python train.py --d_model=256 --rope_base=53600.0 --qk_norm=false --optimizer="soap_variant" --beta2=0.95 --warmup_steps=200 --seq_len=1024 --steps=3560
Each number is 50 + 12 x the weight over its row's rms, rounded and kept within 0 to 99. Layers, rows and columns count from 0. The size before them is the row's rms in percent of the matrix's.

# down: layer 9 MLP down (transposed), 256x256, rms 0.168, rows 89-123, columns 64-127
# gate: layer 9 MLP gate, 256x256, rms 0.115, rows 90-124, columns 64-127
# up: layer 9 MLP up, 256x256, rms 0.121, rows 90-124, columns 64-127
down89 106:45 59 69 58 59 57 68 58 52 45 53 48 73 47 70 56 53 43 32 49 45 51 63 49 56 45 30 55 69 62 42 53 51 47 44 42 62 52 72 50 56 55 50 43 43 52 66 59 55 56 46 49 57 40 26 22 46 42 52 59 59 33 78 25
gate90 106:41 47 39 35 46 38 46 61 65 52 46 52 61 20 58 43 44 51 52 37 46 71 50 35 58 41 45 46 47 53 42 66 42 47 56 59 55 17 45 49 36 41 46 50 73 52 55 43 50 81 45 68 52 41 62 38 62 58 43 81 59 33 44 52
up90 108:55 37 27 54 48 66 42 25 43 59 47 32 50 50 53 50 44 51 48 36 51 55 57 43 60 43 35 43 71 49 79 49 53 47 52 49 45 64 62 56 56 36 63 71 37 49 52 34 42 64 48 61 53 32 55 55 63 43 70 64 43 60 46 32
down90 102:42 59 59 61 56 57 57 60 41 74 47 60 49 46 39 47 69 50 50 47 47 41 56 41 79 30 74 42 36 41 23 27 48 57 49 37 52 69 50 37 63 55 65 41 41 39 56 54 46 32 50 47 64 61 46 59 33 58 55 36 44 56 33 63
gate91 095:38 59 47 71 35 34 62 46 51 63 71 60 41 57 70 78 61 66 53 42 28 54 59 47 55 46 46 44 59 54 74 59 46 58 54 50 54 44 50 37 32 52 41 50 31 50 42 34 46 56 34 69 61 40 67 36 56 40 38 46 49 49 57 44
up91 094:57 38 51 27 63 33 34 34 46 43 50 59 64 52 51 40 53 27 52 46 67 57 55 30 44 34 42 63 34 52 85 53 63 64 53 49 63 37 57 24 64 64 61 51 52 44 65 69 45 52 57 43 46 72 41 49 62 45 57 67 23 61 33 53
down91 098:46 73 36 70 49 60 45 56 49 37 40 35 26 50 52 55 60 46 46 55 63 37 51 40 46 41 45 51 71 39 52 35 52 44 59 51 35 38 52 35 47 64 47 53 58 44 36 50 39 25 48 52 61 56 28 64 33 57 66 41 67 41 56 72
gate92 112:61 36 49 34 16 49 39 42 47 85 43 63 41 37 45 55 43 40 43 65 60 50 61 42 57 47 62 70 51 68 45 57 62 36 38 49 66 69 49 53 43 40 25 46 56 37 66 30 46 55 36 33 34 57 40 71 63 49 44 65 62 56 74 40
up92 101:38 57 49 40 45 72 37 50 49 57 52 37 55 52 53 35 52 49 47 63 46 35 33 51 43 54 49 46 32 52 47 49 57 41 42 85 51 46 58 59 36 61 67 20 50 35 47 61 59 38 37 24 49 50 44 39 44 55 46 27 66 45 63 44
down92 108:40 42 66 49 47 64 63 60 48 62 49 47 45 40 57 44 66 51 41 56 36 59 48 58 54 49 54 45 72 68 55 45 58 56 54 26 43 37 50 48 42 40 55 29 44 49 46 57 59 64 49 80 47 62 34 54 58 47 44 69 63 59 61 57
gate93 118:74 60 52 55 43 26 29 38 26 69 46 49 56 53 63 31 80 60 34 66 58 31 52 55 48 42 38 40 52 42 66 22 54 74 41 60 44 41 47 61 58 49 66 62 47 43 35 47 45 45 56 41 48 37 46 56 43 52 54 49 33 44 49 39
up93 113:69 81 62 52 50 45 20 35 59 76 47 47 52 46 48 47 49 79 42 61 57 51 39 51 60 50 63 54 50 61 53 38 59 53 45 61 40 34 66 58 41 58 50 58 38 52 37 55 47 42 51 49 46 31 52 38 34 57 76 58 53 55 42 38
down93 084:68 58 51 31 48 27 41 42 48 41 60 46 41 37 59 28 56 52 38 54 40 46 60 71 31 38 40 64 40 61 68 44 63 66 57 55 39 30 51 43 61 36 51 74 66 45 30 59 42 52 58 42 47 31 53 49 37 58 69 41 49 44 51 55
gate94 073:28 40 34 73 57 38 41 58 43 67 48 46 49 51 22 54 50 58 41 41 53 52 60 52 51 50 42 40 64 54 53 35 58 25 56 46 43 41 73 41 46 43 42 60 52 74 36 63 62 51 59 57 58 44 49 54 73 72 40 45 49 57 60 33
up94 074:51 47 61 54 39 55 51 46 56 49 31 61 55 39 45 71 72 51 43 50 45 43 70 36 23 54 48 60 56 52 38 62 61 40 46 31 51 45 38 37 66 30 59 46 49 24 66 61 57 70 38 42 62 61 63 50 59 70 55 31 46 57 55 36
down94 082:57 28 82 43 34 33 48 54 29 44 37 67 49 39 40 41 30 61 62 48 54 59 42 53 31 68 35 51 63 35 58 47 33 51 41 64 43 62 52 56 63 60 61 70 59 54 66 45 50 43 65 59 40 31 58 46 66 64 36 51 41 43 63 60
gate95 112:38 59 47 50 67 59 21 44 59 53 41 62 21 32 44 39 39 39 56 26 74 52 53 27 45 65 77 61 31 39 63 37 50 51 40 56 49 35 48 55 31 51 51 42 70 56 32 54 66 36 27 66 72 63 61 60 58 58 63 42 54 70 50 49
up95 117:21 52 41 50 50 66 41 48 63 51 65 52 54 32 71 54 40 58 47 47 48 34 35 55 73 64 66 82 44 46 41 57 43 63 47 56 42 63 49 33 73 28 31 51 48 66 53 51 41 44 30 51 58 48 70 57 49 54 50 43 41 62 53 45
down95 115:58 41 57 20 63 37 39 50 47 55 50 49 45 29 48 49 46 65 49 60 61 49 53 69 11 50 58 52 17 25 57 42 70 72 39 68 45 50 54 53 50 59 58 66 61 39 59 45 51 50 65 41 45 50 59 55 38 54 64 48 59 49 45 78
gate96 110:44 41 36 53 58 61 36 70 47 56 56 78 70 31 51 60 61 40 40 50 50 66 54 50 71 32 60 19 54 58 56 43 62 42 64 58 69 37 63 40 29 32 56 48 58 51 56 38 52 52 27 45 59 54 44 52 55 32 28 35 52 52 45 25
up96 106:60 39 52 45 59 43 36 73 43 35 72 35 57 64 58 46 54 41 48 30 39 21 53 38 48 49 61 59 41 63 32 53 52 39 48 56 44 59 76 31 45 49 32 74 62 69 44 60 51 75 55 63 65 69 58 57 67 46 45 73 59 53 45 32
down96 103:50 56 51 43 54 39 53 64 51 68 61 48 46 41 59 24 58 41 64 39 40 33 58 28 41 58 65 57 62 46 38 39 53 56 59 50 35 46 50 38 49 40 61 39 72 66 38 73 35 70 65 48 61 40 68 42 58 74 71 56 50 43 37 41
gate97 110:44 80 60 62 39 57 62 48 68 51 58 44 65 35 61 56 56 58 42 54 70 45 45 38 56 68 52 53 44 84 51 62 30 75 50 64 31 34 72 79 66 53 50 36 48 67 26 53 45 62 46 54 47 44 46 60 41 62 34 40 60 59 47 49
up97 106:57 61 49 50 41 26 45 50 46 54 53 36 36 54 49 51 59 68 33 49 52 69 38 44 62 49 44 51 54 75 63 69 42 47 72 52 57 74 39 45 63 54 50 53 56 45 56 53 36 54 51 20 59 54 51 63 49 57 52 63 55 53 49 63
down97 105:50 55 62 29 46 34 45 48 41 47 70 64 47 59 52 46 51 63 31 47 64 42 59 31 61 66 53 63 49 56 55 34 63 43 51 47 52 48 46 47 64 87 53 41 56 45 56 44 36 60 46 27 52 59 52 50 51 57 55 64 71 29 20 58
gate98 103:65 59 52 47 67 48 43 54 64 58 42 52 52 46 59 27 54 68 47 27 47 30 63 34 39 65 46 72 39 52 29 42 54 44 48 59 58 44 44 47 37 54 87 40 60 30 58 40 56 56 34 47 39 48 39 57 60 43 29 30 37 31 39 44
up98 105:37 33 69 54 37 31 64 55 42 17 59 67 49 36 36 47 58 44 48 50 19 61 50 73 53 39 38 45 55 51 62 46 62 40 65 34 62 60 51 50 61 53 35 55 67 50 46 44 37 44 50 52 61 42 37 55 66 20 29 38 59 41 39 44
down98 101:52 51 69 60 54 53 44 57 46 49 63 52 60 43 65 61 71 83 44 46 54 45 30 43 53 42 35 27 43 49 43 56 36 40 63 59 61 44 68 55 51 33 56 34 49 46 74 50 33 60 51 61 42 44 46 37 35 72 28 46 66 67 38 53
gate99 103:58 64 63 65 45 58 58 49 45 55 62 33 67 30 42 54 46 46 51 31 62 33 51 54 49 68 47 69 52 39 56 66 67 38 64 63 64 40 53 38 65 42 52 37 58 54 51 50 55 91 56 56 40 40 38 69 60 51 44 50 54 49 40 56
up99 105:50 49 41 62 18 74 57 68 62 69 53 47 49 44 61 81 41 48 28 47 62 33 59 44 40 41 45 49 46 43 64 43 64 46 01 48 28 38 69 54 71 61 51 69 41 54 48 47 57 67 67 51 50 55 42 50 48 52 42 61 36 66 55 45
down99 102:40 53 75 59 41 60 48 47 36 49 41 47 61 67 61 54 49 40 53 42 54 40 52 53 44 51 45 65 40 52 59 32 48 40 47 52 47 30 39 53 58 27 56 51 46 59 77 72 60 62 68 83 21 55 60 72 51 48 66 62 58 50 60 67
gate100 093:62 46 69 59 47 34 50 31 37 59 56 29 45 43 61 75 71 36 49 55 33 50 29 47 42 40 57 43 38 38 48 42 57 42 55 51 47 51 39 41 47 05 50 52 45 61 47 43 33 54 58 51 70 59 65 87 62 47 46 43 47 38 45 43
up100 094:44 47 57 46 59 23 39 51 37 36 27 51 60 65 50 47 58 38 50 48 42 40 56 60 57 25 56 66 38 52 51 66 55 38 38 44 44 30 47 53 47 43 59 41 73 34 48 66 67 41 70 47 54 28 71 52 72 39 61 21 47 37 52 42
down100 098:33 67 33 49 36 31 35 66 46 46 67 55 32 51 25 32 41 47 67 71 77 49 32 68 52 68 48 26 60 56 52 39 39 26 38 59 61 69 63 53 59 38 62 49 44 37 55 46 46 56 33 53 44 64 34 42 39 52 37 61 46 52 31 62
gate101 072:45 72 30 37 65 41 33 56 59 58 52 62 57 48 77 38 72 26 40 32 65 76 47 37 55 55 53 40 24 27 57 62 43 50 49 49 43 42 53 48 45 46 54 46 35 39 64 45 34 35 61 51 46 60 52 52 60 47 46 50 46 54 63 53
up101 074:56 38 47 37 22 41 59 32 42 52 38 64 42 56 47 44 65 56 55 34 50 63 40 48 41 48 55 52 45 27 59 50 58 43 21 58 64 41 66 52 32 42 71 29 58 22 69 48 29 52 47 40 50 44 50 26 57 44 50 50 52 60 49 51
down101 089:51 51 22 66 64 79 69 50 58 40 51 38 47 50 45 45 63 35 59 55 35 58 76 33 46 36 80 38 71 50 36 67 59 46 76 35 50 61 47 48 47 60 59 37 50 63 38 50 68 46 47 54 47 65 50 50 47 49 46 46 59 36 60 46
gate102 085:62 44 57 61 43 33 53 46 54 53 57 34 27 57 40 44 56 65 43 53 33 41 70 47 53 62 57 30 72 63 47 49 51 38 44 59 49 36 44 29 55 52 58 51 41 64 57 50 77 75 37 78 45 55 43 52 63 30 53 58 54 11 36 60
up102 084:59 19 67 36 62 43 49 37 28 32 53 46 56 59 53 61 60 68 52 53 56 56 41 61 52 73 43 58 46 25 61 62 45 55 73 66 29 44 63 35 42 57 67 51 22 51 47 46 48 47 47 56 41 47 68 58 31 65 41 44 67 52 49 52
down102 092:54 63 44 48 37 52 66 45 67 51 46 42 41 37 44 49 50 37 59 55 38 63 79 60 52 42 64 49 48 59 50 25 70 48 45 30 35 71 56 48 60 43 55 49 41 59 60 56 72 55 52 57 45 78 56 36 60 40 61 65 42 30 66 65
gate103 107:52 33 64 51 47 38 33 46 56 69 67 35 39 76 56 52 70 74 63 20 36 30 46 39 28 69 56 57 51 64 56 64 74 49 48 31 67 67 32 45 60 56 35 56 59 32 47 42 55 46 32 54 79 47 46 58 60 24 46 45 49 56 53 46
up103 106:40 61 46 35 48 27 60 61 48 39 37 36 55 30 67 48 54 64 30 48 26 41 47 45 53 46 74 37 60 35 37 65 52 65 49 51 54 59 62 63 71 24 57 54 45 59 41 47 50 33 86 75 25 67 41 56 43 51 67 53 36 37 59 68
down103 109:33 40 53 46 52 67 33 67 28 76 56 56 49 72 30 36 69 68 59 49 67 40 35 78 49 62 52 46 54 40 44 51 47 44 46 40 67 43 50 46 55 72 36 35 54 66 38 48 35 33 40 47 53 42 42 40 27 54 45 53 57 60 39 60
gate104 092:52 49 59 63 35 46 28 48 60 59 62 37 54 47 43 51 47 74 60 63 63 27 67 69 47 55 51 64 57 52 73 53 35 58 50 34 52 52 57 64 55 52 52 54 36 50 47 39 57 53 46 67 32 23 44 49 28 59 57 42 51 35 30 48
up104 104:38 61 41 47 50 42 33 45 64 50 41 49 41 57 48 42 69 62 44 49 41 57 55 33 57 50 50 49 32 52 57 68 70 32 43 54 48 89 47 63 54 71 65 52 58 37 56 60 67 42 37 47 41 60 42 56 58 49 64 57 42 59 58 36
down104 081:35 60 43 47 35 34 37 41 41 51 61 52 44 68 62 61 41 70 53 44 70 51 51 51 58 60 41 42 45 42 43 52 34 47 56 58 71 54 47 54 51 56 36 16 45 63 53 51 15 57 59 65 49 57 60 58 33 60 67 56 57 73 41 54
gate105 082:71 54 22 36 45 52 54 48 47 69 52 53 36 47 55 47 51 51 43 19 47 50 63 58 62 56 52 47 42 42 44 36 42 44 48 75 49 58 66 63 62 51 57 58 50 57 58 70 43 61 63 36 42 39 47 55 48 60 50 20 58 46 45 55
up105 088:50 65 49 51 56 35 54 49 54 36 51 53 72 47 33 58 83 73 58 78 41 52 34 49 53 46 54 50 34 56 32 55 59 33 29 56 63 40 51 47 57 47 56 26 46 26 26 60 36 42 60 51 59 46 55 45 52 44 69 50 42 56 43 48
down105 093:64 39 58 31 41 43 70 37 67 63 46 61 53 39 59 47 43 49 41 46 40 50 56 86 54 73 58 65 39 53 43 45 35 49 34 65 42 40 52 63 39 36 50 53 47 44 58 55 37 53 66 29 45 53 47 49 51 58 73 45 53 56 52 47
gate106 076:54 46 63 32 49 38 43 29 28 45 35 41 52 35 34 56 50 62 65 61 35 52 63 56 28 34 36 86 57 29 53 66 37 30 46 34 36 36 60 15 29 44 46 57 40 62 46 44 53 42 53 53 56 51 47 38 51 61 47 60 62 36 59 65
up106 076:41 54 50 64 51 34 43 39 44 35 62 40 59 55 37 60 32 48 55 53 46 53 49 56 54 44 46 52 54 41 64 39 28 51 37 43 49 68 38 73 60 14 53 44 32 50 67 33 32 39 53 72 42 52 49 53 32 60 42 64 38 52 39 67
down106 093:55 53 18 48 59 58 53 46 71 50 44 48 47 59 42 62 46 59 49 54 46 41 42 38 58 56 37 36 48 58 28 57 66 44 53 47 63 50 48 49 63 55 45 36 77 42 55 56 55 51 38 30 65 44 58 55 42 60 22 50 45 46 50 40
gate107 113:61 32 43 58 38 47 71 55 51 54 62 56 45 47 64 40 64 40 32 54 53 52 43 43 46 66 57 56 72 50 62 42 54 63 54 44 32 61 58 41 34 71 62 68 59 55 58 49 59 50 49 68 61 58 73 23 59 44 43 28 38 43 65 49
up107 116:47 48 51 43 62 54 46 65 38 66 38 61 45 54 41 45 66 48 39 59 48 67 60 46 54 65 28 70 50 22 65 50 52 40 47 53 47 66 83 31 28 26 54 37 68 34 37 64 45 64 67 61 55 54 57 47 60 50 56 73 57 52 57 49
down107 119:60 63 42 54 62 51 49 38 30 48 58 69 49 54 43 20 42 45 64 41 25 60 64 51 61 46 58 58 46 47 44 57 59 28 51 50 62 46 41 57 56 66 52 66 77 50 56 58 58 25 55 47 43 48 31 45 44 45 49 39 54 50 40 47
gate108 095:37 43 64 55 47 52 64 39 33 42 22 35 73 44 56 65 52 58 44 53 38 56 48 53 42 67 51 62 35 39 53 47 62 32 40 60 59 66 57 54 61 30 48 51 56 35 62 58 61 47 56 59 52 35 61 45 51 62 56 20 58 58 58 13
up108 095:66 75 25 58 51 55 28 47 49 52 61 53 52 49 59 70 62 64 50 71 51 48 49 48 36 50 48 37 46 27 60 40 55 46 57 26 68 55 35 37 25 65 56 39 46 51 31 49 73 38 32 38 31 47 44 52 57 31 44 54 45 56 42 48
down108 099:72 30 61 50 58 51 41 56 53 34 56 58 61 55 21 50 63 66 32 50 63 60 70 50 41 54 39 58 38 58 55 35 37 47 52 64 51 35 40 65 55 69 50 51 44 66 40 62 54 42 50 34 52 32 39 41 61 56 42 56 66 51 39 36
gate109 085:40 57 58 60 64 54 39 59 39 67 62 62 32 50 32 68 44 53 51 24 44 41 34 63 32 59 59 50 33 55 53 47 49 33 27 62 65 50 46 60 56 56 58 27 65 61 80 71 42 60 41 28 57 39 49 64 53 54 51 47 61 45 63 29
up109 091:58 45 56 37 49 36 64 44 46 45 59 48 33 43 50 47 41 58 56 43 51 49 38 54 44 61 53 33 58 41 49 53 52 59 70 60 53 45 61 53 50 45 38 63 54 58 52 44 64 46 44 44 37 59 22 71 38 54 36 28 58 59 52 46
down109 096:62 26 40 58 61 58 58 65 48 38 55 34 62 22 51 54 46 48 61 64 46 47 34 19 60 57 63 44 57 49 71 52 57 19 53 56 51 60 56 53 44 31 66 48 68 49 44 39 63 47 35 60 83 60 49 58 61 64 45 49 55 39 70 47
gate110 099:48 35 48 38 32 65 48 65 65 56 64 55 65 45 60 59 32 49 48 39 29 60 42 53 34 61 44 51 46 62 41 46 33 30 57 50 64 31 34 47 45 49 48 47 51 26 61 30 37 81 49 42 50 37 37 51 44 40 65 44 56 46 66 37
up110 102:67 51 56 81 58 40 56 53 55 64 50 46 57 39 53 45 53 44 54 53 51 61 45 57 35 63 62 54 50 49 61 55 58 27 72 46 63 46 52 32 50 34 63 60 65 55 54 57 53 82 43 53 22 26 34 22 54 52 54 49 41 49 43 51
down110 098:70 65 58 58 55 50 73 72 38 63 37 67 59 60 56 38 49 50 74 28 57 40 39 82 25 46 64 63 51 47 48 51 34 52 43 51 55 54 65 37 61 50 67 58 57 57 65 46 51 39 70 44 48 43 63 36 40 63 52 31 43 28 33 43
gate111 082:42 57 48 56 36 62 55 21 44 49 37 61 42 50 55 52 38 38 49 43 32 53 42 59 58 51 47 54 36 65 56 52 63 48 43 50 51 38 55 68 50 39 58 46 59 54 38 34 43 50 51 52 43 52 68 54 42 39 35 72 22 38 61 53
up111 083:61 44 46 61 53 18 34 37 37 47 30 57 49 46 70 49 39 65 49 40 60 59 60 60 77 58 55 50 40 53 55 20 40 43 39 69 74 62 48 55 57 46 48 69 47 44 38 42 35 62 52 45 70 44 50 35 37 65 55 47 47 65 45 56
down111 091:52 67 40 64 64 66 57 30 46 50 67 31 59 58 55 53 54 44 39 51 37 53 49 58 28 59 53 44 60 62 67 43 53 64 43 51 55 31 46 37 41 49 49 53 57 48 43 74 37 39 65 69 41 59 45 53 41 24 44 44 47 32 75 50
gate112 088:66 63 59 47 41 33 46 52 43 47 47 51 48 56 66 53 56 66 45 30 63 42 53 55 66 33 28 44 45 60 55 42 58 54 53 43 57 42 70 56 18 65 41 34 60 44 52 37 58 59 59 25 62 54 41 33 36 46 32 41 42 41 42 52
up112 086:49 32 73 50 66 43 55 68 28 54 51 59 38 59 58 50 53 45 45 54 50 39 49 51 66 55 65 32 48 42 52 55 52 53 40 59 71 46 46 58 66 35 29 28 46 29 39 34 42 39 74 49 60 41 39 38 35 59 50 38 54 39 45 50
down112 092:46 58 46 59 52 61 53 44 35 56 37 62 50 55 41 67 78 61 73 62 39 52 60 55 33 47 53 60 51 58 66 67 76 72 47 22 60 46 57 40 51 39 48 44 41 54 43 43 43 55 61 48 64 51 41 59 46 55 60 49 64 38 59 47
gate113 099:52 61 43 69 47 59 63 48 69 61 54 35 47 42 59 40 47 62 23 44 34 59 38 32 49 41 83 66 37 63 59 53 72 56 52 47 50 30 39 39 65 37 50 69 45 36 52 57 35 52 55 70 56 47 20 42 73 51 39 48 56 50 54 57
up113 110:37 60 69 38 52 49 51 56 42 29 54 44 65 71 74 66 44 44 48 54 52 27 32 48 43 59 24 59 41 60 50 41 38 50 53 49 53 52 70 35 65 49 72 57 48 45 32 47 56 49 53 54 43 58 41 55 56 25 49 58 60 43 82 41
down113 109:37 53 54 39 66 55 42 67 46 52 56 50 30 43 51 71 76 45 33 34 46 30 49 62 62 60 55 45 46 57 44 45 35 46 72 67 47 42 49 46 64 40 38 57 64 51 47 35 44 61 49 57 45 70 56 45 35 35 45 62 28 60 45 55
gate114 094:56 60 59 64 34 43 61 59 37 29 50 43 61 47 65 45 60 49 53 24 58 52 63 30 48 34 61 56 52 53 29 49 75 63 30 33 39 46 49 74 59 42 51 60 30 56 52 63 48 52 34 37 57 33 28 30 50 36 35 61 26 56 54 62
up114 091:63 46 48 49 43 57 43 51 43 44 55 45 35 45 35 69 55 46 55 49 55 43 48 68 62 53 39 54 47 86 51 59 35 74 57 58 47 43 34 32 53 63 46 37 52 41 44 59 47 39 59 45 52 75 48 44 55 37 62 48 64 71 53 23
down114 094:45 45 53 44 75 49 40 53 57 36 32 42 36 48 73 73 62 55 75 47 58 40 65 51 33 20 63 35 72 61 37 60 52 46 45 36 56 81 69 45 64 54 57 51 44 36 54 37 32 57 53 41 45 56 63 53 45 56 41 50 56 51 74 58
gate115 101:47 55 79 30 53 46 57 44 36 43 35 26 43 60 52 44 55 74 71 41 67 61 47 61 66 38 48 70 45 61 40 54 49 50 68 46 52 58 48 38 52 37 57 72 54 53 41 67 47 55 36 50 46 43 41 42 50 39 42 62 48 50 59 51
up115 100:46 33 38 49 56 52 56 41 77 38 50 47 44 54 45 53 41 54 56 37 47 31 33 31 62 48 51 38 49 44 61 30 51 60 68 40 67 37 59 41 53 52 46 50 72 45 39 49 55 61 48 58 34 58 58 72 62 42 57 57 64 46 56 48
down115 109:41 61 53 44 58 41 20 56 55 60 64 63 39 55 45 45 58 31 41 54 43 54 44 40 61 58 58 07 60 32 42 51 52 60 23 44 52 50 39 37 58 77 49 45 55 36 57 54 40 49 35 56 64 73 63 37 44 49 30 57 36 62 52 60
gate116 112:50 39 60 42 30 49 46 57 46 59 67 38 35 35 47 52 48 48 55 29 67 49 72 55 44 57 57 44 42 44 72 49 50 65 60 36 51 49 56 50 55 58 58 74 65 52 46 45 57 33 65 61 46 40 76 41 45 54 51 45 60 47 49 37
up116 109:47 51 50 49 65 52 55 35 51 58 72 52 45 49 46 38 55 60 34 62 48 62 29 68 36 44 64 56 41 49 51 63 39 51 65 54 64 55 29 47 34 62 45 60 57 54 65 46 40 48 71 48 29 35 49 24 53 40 55 30 54 57 60 41
down116 106:51 56 51 23 81 55 45 33 60 37 43 47 56 54 54 54 41 54 58 35 50 46 61 67 50 57 44 49 35 53 41 56 47 69 80 48 37 56 44 48 65 41 50 38 67 43 49 70 15 43 41 39 54 51 50 30 58 51 31 40 46 55 54 51
gate117 096:60 32 77 51 42 41 51 47 37 33 48 50 66 70 47 54 44 56 57 35 39 45 41 46 56 68 47 67 73 63 56 65 49 59 56 44 52 52 72 42 35 62 48 72 44 53 43 59 57 45 55 45 39 44 62 33 79 48 16 54 31 67 42 50
up117 104:51 46 39 27 52 26 59 36 50 36 58 42 44 72 50 62 30 43 54 61 69 23 37 42 40 37 50 31 50 54 66 49 64 39 70 62 60 71 39 50 38 47 50 40 34 28 35 54 50 54 60 60 45 23 37 54 27 51 40 41 61 54 56 51
down117 100:57 47 59 44 41 67 48 35 65 36 48 34 35 41 68 47 58 64 68 70 66 23 47 31 56 73 44 36 58 65 35 59 56 43 41 68 49 30 55 39 57 35 36 36 48 40 65 40 26 61 53 37 62 72 50 58 56 37 50 59 67 71 61 46
gate118 094:43 51 40 38 31 29 58 72 40 50 51 45 37 60 64 51 63 61 53 56 58 48 51 57 43 30 34 73 47 57 54 54 67 46 48 35 58 70 68 65 49 68 55 57 56 57 44 52 28 44 63 55 49 47 50 61 45 32 51 38 72 55 43 31
up118 090:48 50 58 33 54 29 44 36 34 48 49 52 60 55 49 47 39 35 42 39 26 63 47 63 34 69 43 49 34 43 63 59 32 49 44 47 24 52 60 52 26 57 42 60 35 36 60 51 27 59 49 59 52 41 59 59 55 40 50 64 44 46 46 50
down118 094:35 50 54 49 52 41 34 42 43 20 51 60 67 72 44 64 52 29 57 56 53 62 57 53 78 29 43 07 48 55 55 53 60 70 57 58 57 62 38 55 65 48 34 43 76 59 61 37 43 48 38 58 41 65 36 51 36 39 46 38 53 54 73 57
gate119 108:41 30 61 42 54 44 50 52 54 45 50 59 69 35 41 64 60 47 48 60 53 44 61 63 43 51 41 72 37 54 50 32 35 67 68 45 46 57 39 68 37 54 48 62 44 44 34 47 43 41 66 60 56 65 51 56 45 71 60 41 26 54 34 50
up119 107:26 37 60 69 50 33 47 46 55 47 46 46 53 55 58 44 49 54 42 47 54 48 38 57 46 55 60 49 49 58 60 22 42 67 41 63 43 48 58 39 65 46 47 83 59 80 58 49 40 39 48 33 64 43 26 63 38 27 47 49 69 58 62 46
down119 103:54 67 68 40 60 35 29 44 46 35 44 48 49 52 54 51 57 48 47 54 55 67 53 55 41 39 63 50 43 44 54 59 33 65 44 68 51 57 30 67 34 43 55 48 41 42 66 60 49 47 41 41 61 64 55 57 49 73 52 54 39 62 56 45
gate120 103:41 50 51 71 49 43 29 57 56 48 50 52 23 48 45 67 53 46 53 38 52 38 41 52 49 61 43 49 38 50 58 68 47 47 51 57 52 51 53 44 46 40 66 44 54 57 53 30 73 48 53 42 61 66 46 64 48 50 48 56 30 59 38 48
up120 111:45 51 55 54 47 53 35 59 67 75 66 52 42 51 21 46 73 50 77 52 48 28 35 52 52 44 43 48 39 56 67 39 62 57 25 54 53 70 56 77 72 53 53 44 56 52 50 43 54 52 61 58 37 83 45 48 58 61 83 52 51 49 47 42
down120 106:71 46 57 50 57 55 54 47 40 66 31 55 56 52 38 49 39 32 40 39 39 53 49 35 43 47 47 45 37 25 48 36 51 50 58 44 38 33 44 61 46 54 51 46 64 69 37 56 51 43 46 55 59 10 31 61 40 39 88 34 40 56 38 72
gate121 112:48 65 50 57 20 34 72 46 60 53 52 75 43 25 40 50 64 54 42 58 33 23 62 56 54 55 37 51 57 53 59 38 58 61 43 61 50 43 27 49 57 46 46 62 47 35 65 57 42 48 25 59 73 64 41 62 56 48 32 42 70 59 44 22
up121 107:64 44 48 66 28 58 54 36 66 43 74 75 25 27 73 51 44 39 59 64 19 44 51 66 71 45 37 56 86 52 45 33 68 56 33 52 49 43 46 40 54 53 53 50 43 62 52 44 33 47 44 60 47 49 54 57 61 33 57 61 38 68 64 46
down121 104:58 47 55 54 32 40 87 37 35 37 38 43 65 39 52 55 26 60 64 47 65 51 58 37 41 40 35 55 68 47 59 63 53 59 65 43 60 37 50 49 40 45 37 43 50 42 46 51 48 71 39 41 41 59 40 49 54 49 48 46 44 41 32 33
gate122 107:59 50 56 50 40 52 56 48 44 73 76 43 57 41 52 60 29 50 62 49 53 32 43 46 32 44 70 44 41 62 33 50 44 53 49 38 62 39 55 71 43 47 49 60 55 47 36 41 24 53 72 52 56 53 32 44 57 40 73 29 61 60 44 31
up122 106:35 42 46 58 49 65 54 22 46 38 38 49 50 53 67 56 58 37 72 62 61 59 35 32 38 49 58 63 50 49 71 45 58 47 61 53 39 77 60 41 29 66 55 48 50 41 35 35 11 70 55 37 38 53 45 41 53 80 53 62 39 46 57 44
down122 104:74 32 49 34 51 38 83 47 55 33 22 47 72 55 53 22 54 15 43 43 51 74 58 44 54 62 37 47 18 47 54 40 25 48 41 37 40 60 45 52 62 68 41 37 55 37 61 38 74 59 50 53 48 46 64 45 57 64 42 37 49 53 24 52
gate123 097:34 52 45 62 31 48 62 52 44 50 62 29 49 58 51 48 47 48 50 54 27 47 47 45 42 43 48 54 64 80 52 53 50 46 62 69 45 54 39 50 39 47 48 53 65 14 43 67 45 61 61 43 63 38 27 59 50 49 26 44 59 62 50 63
up123 096:27 44 49 28 51 73 57 58 50 44 41 65 56 52 52 56 45 42 64 50 51 40 54 67 53 36 56 61 60 65 64 45 64 50 38 49 41 55 46 54 59 41 52 50 39 33 35 71 59 40 30 51 42 53 57 60 62 28 55 51 42 28 57 61
down123 097:63 65 62 53 31 45 33 50 60 73 60 59 52 54 44 56 68 42 44 44 77 44 57 72 53 62 58 52 34 41 39 52 61 48 42 52 68 49 50 65 49 48 39 39 39 54 59 47 33 42 50 49 46 28 74 41 54 34 47 33 50 69 44 51
gate124 099:71 73 32 72 34 58 46 34 22 63 46 57 55 52 66 50 62 75 48 53 55 42 48 56 43 42 35 47 45 66 69 52 43 75 49 51 49 44 63 38 43 65 43 54 52 33 42 35 55 52 49 50 59 49 61 72 60 69 74 59 61 64 43 83
up124 105:53 60 45 37 45 26 67 52 52 56 50 57 50 56 73 47 40 47 58 46 31 51 43 49 50 62 54 59 59 46 54 57 65 51 48 58 51 48 56 41 51 54 58 60 52 41 43 64 51 57 53 35 71 54 48 38 48 48 46 72 49 65 58 74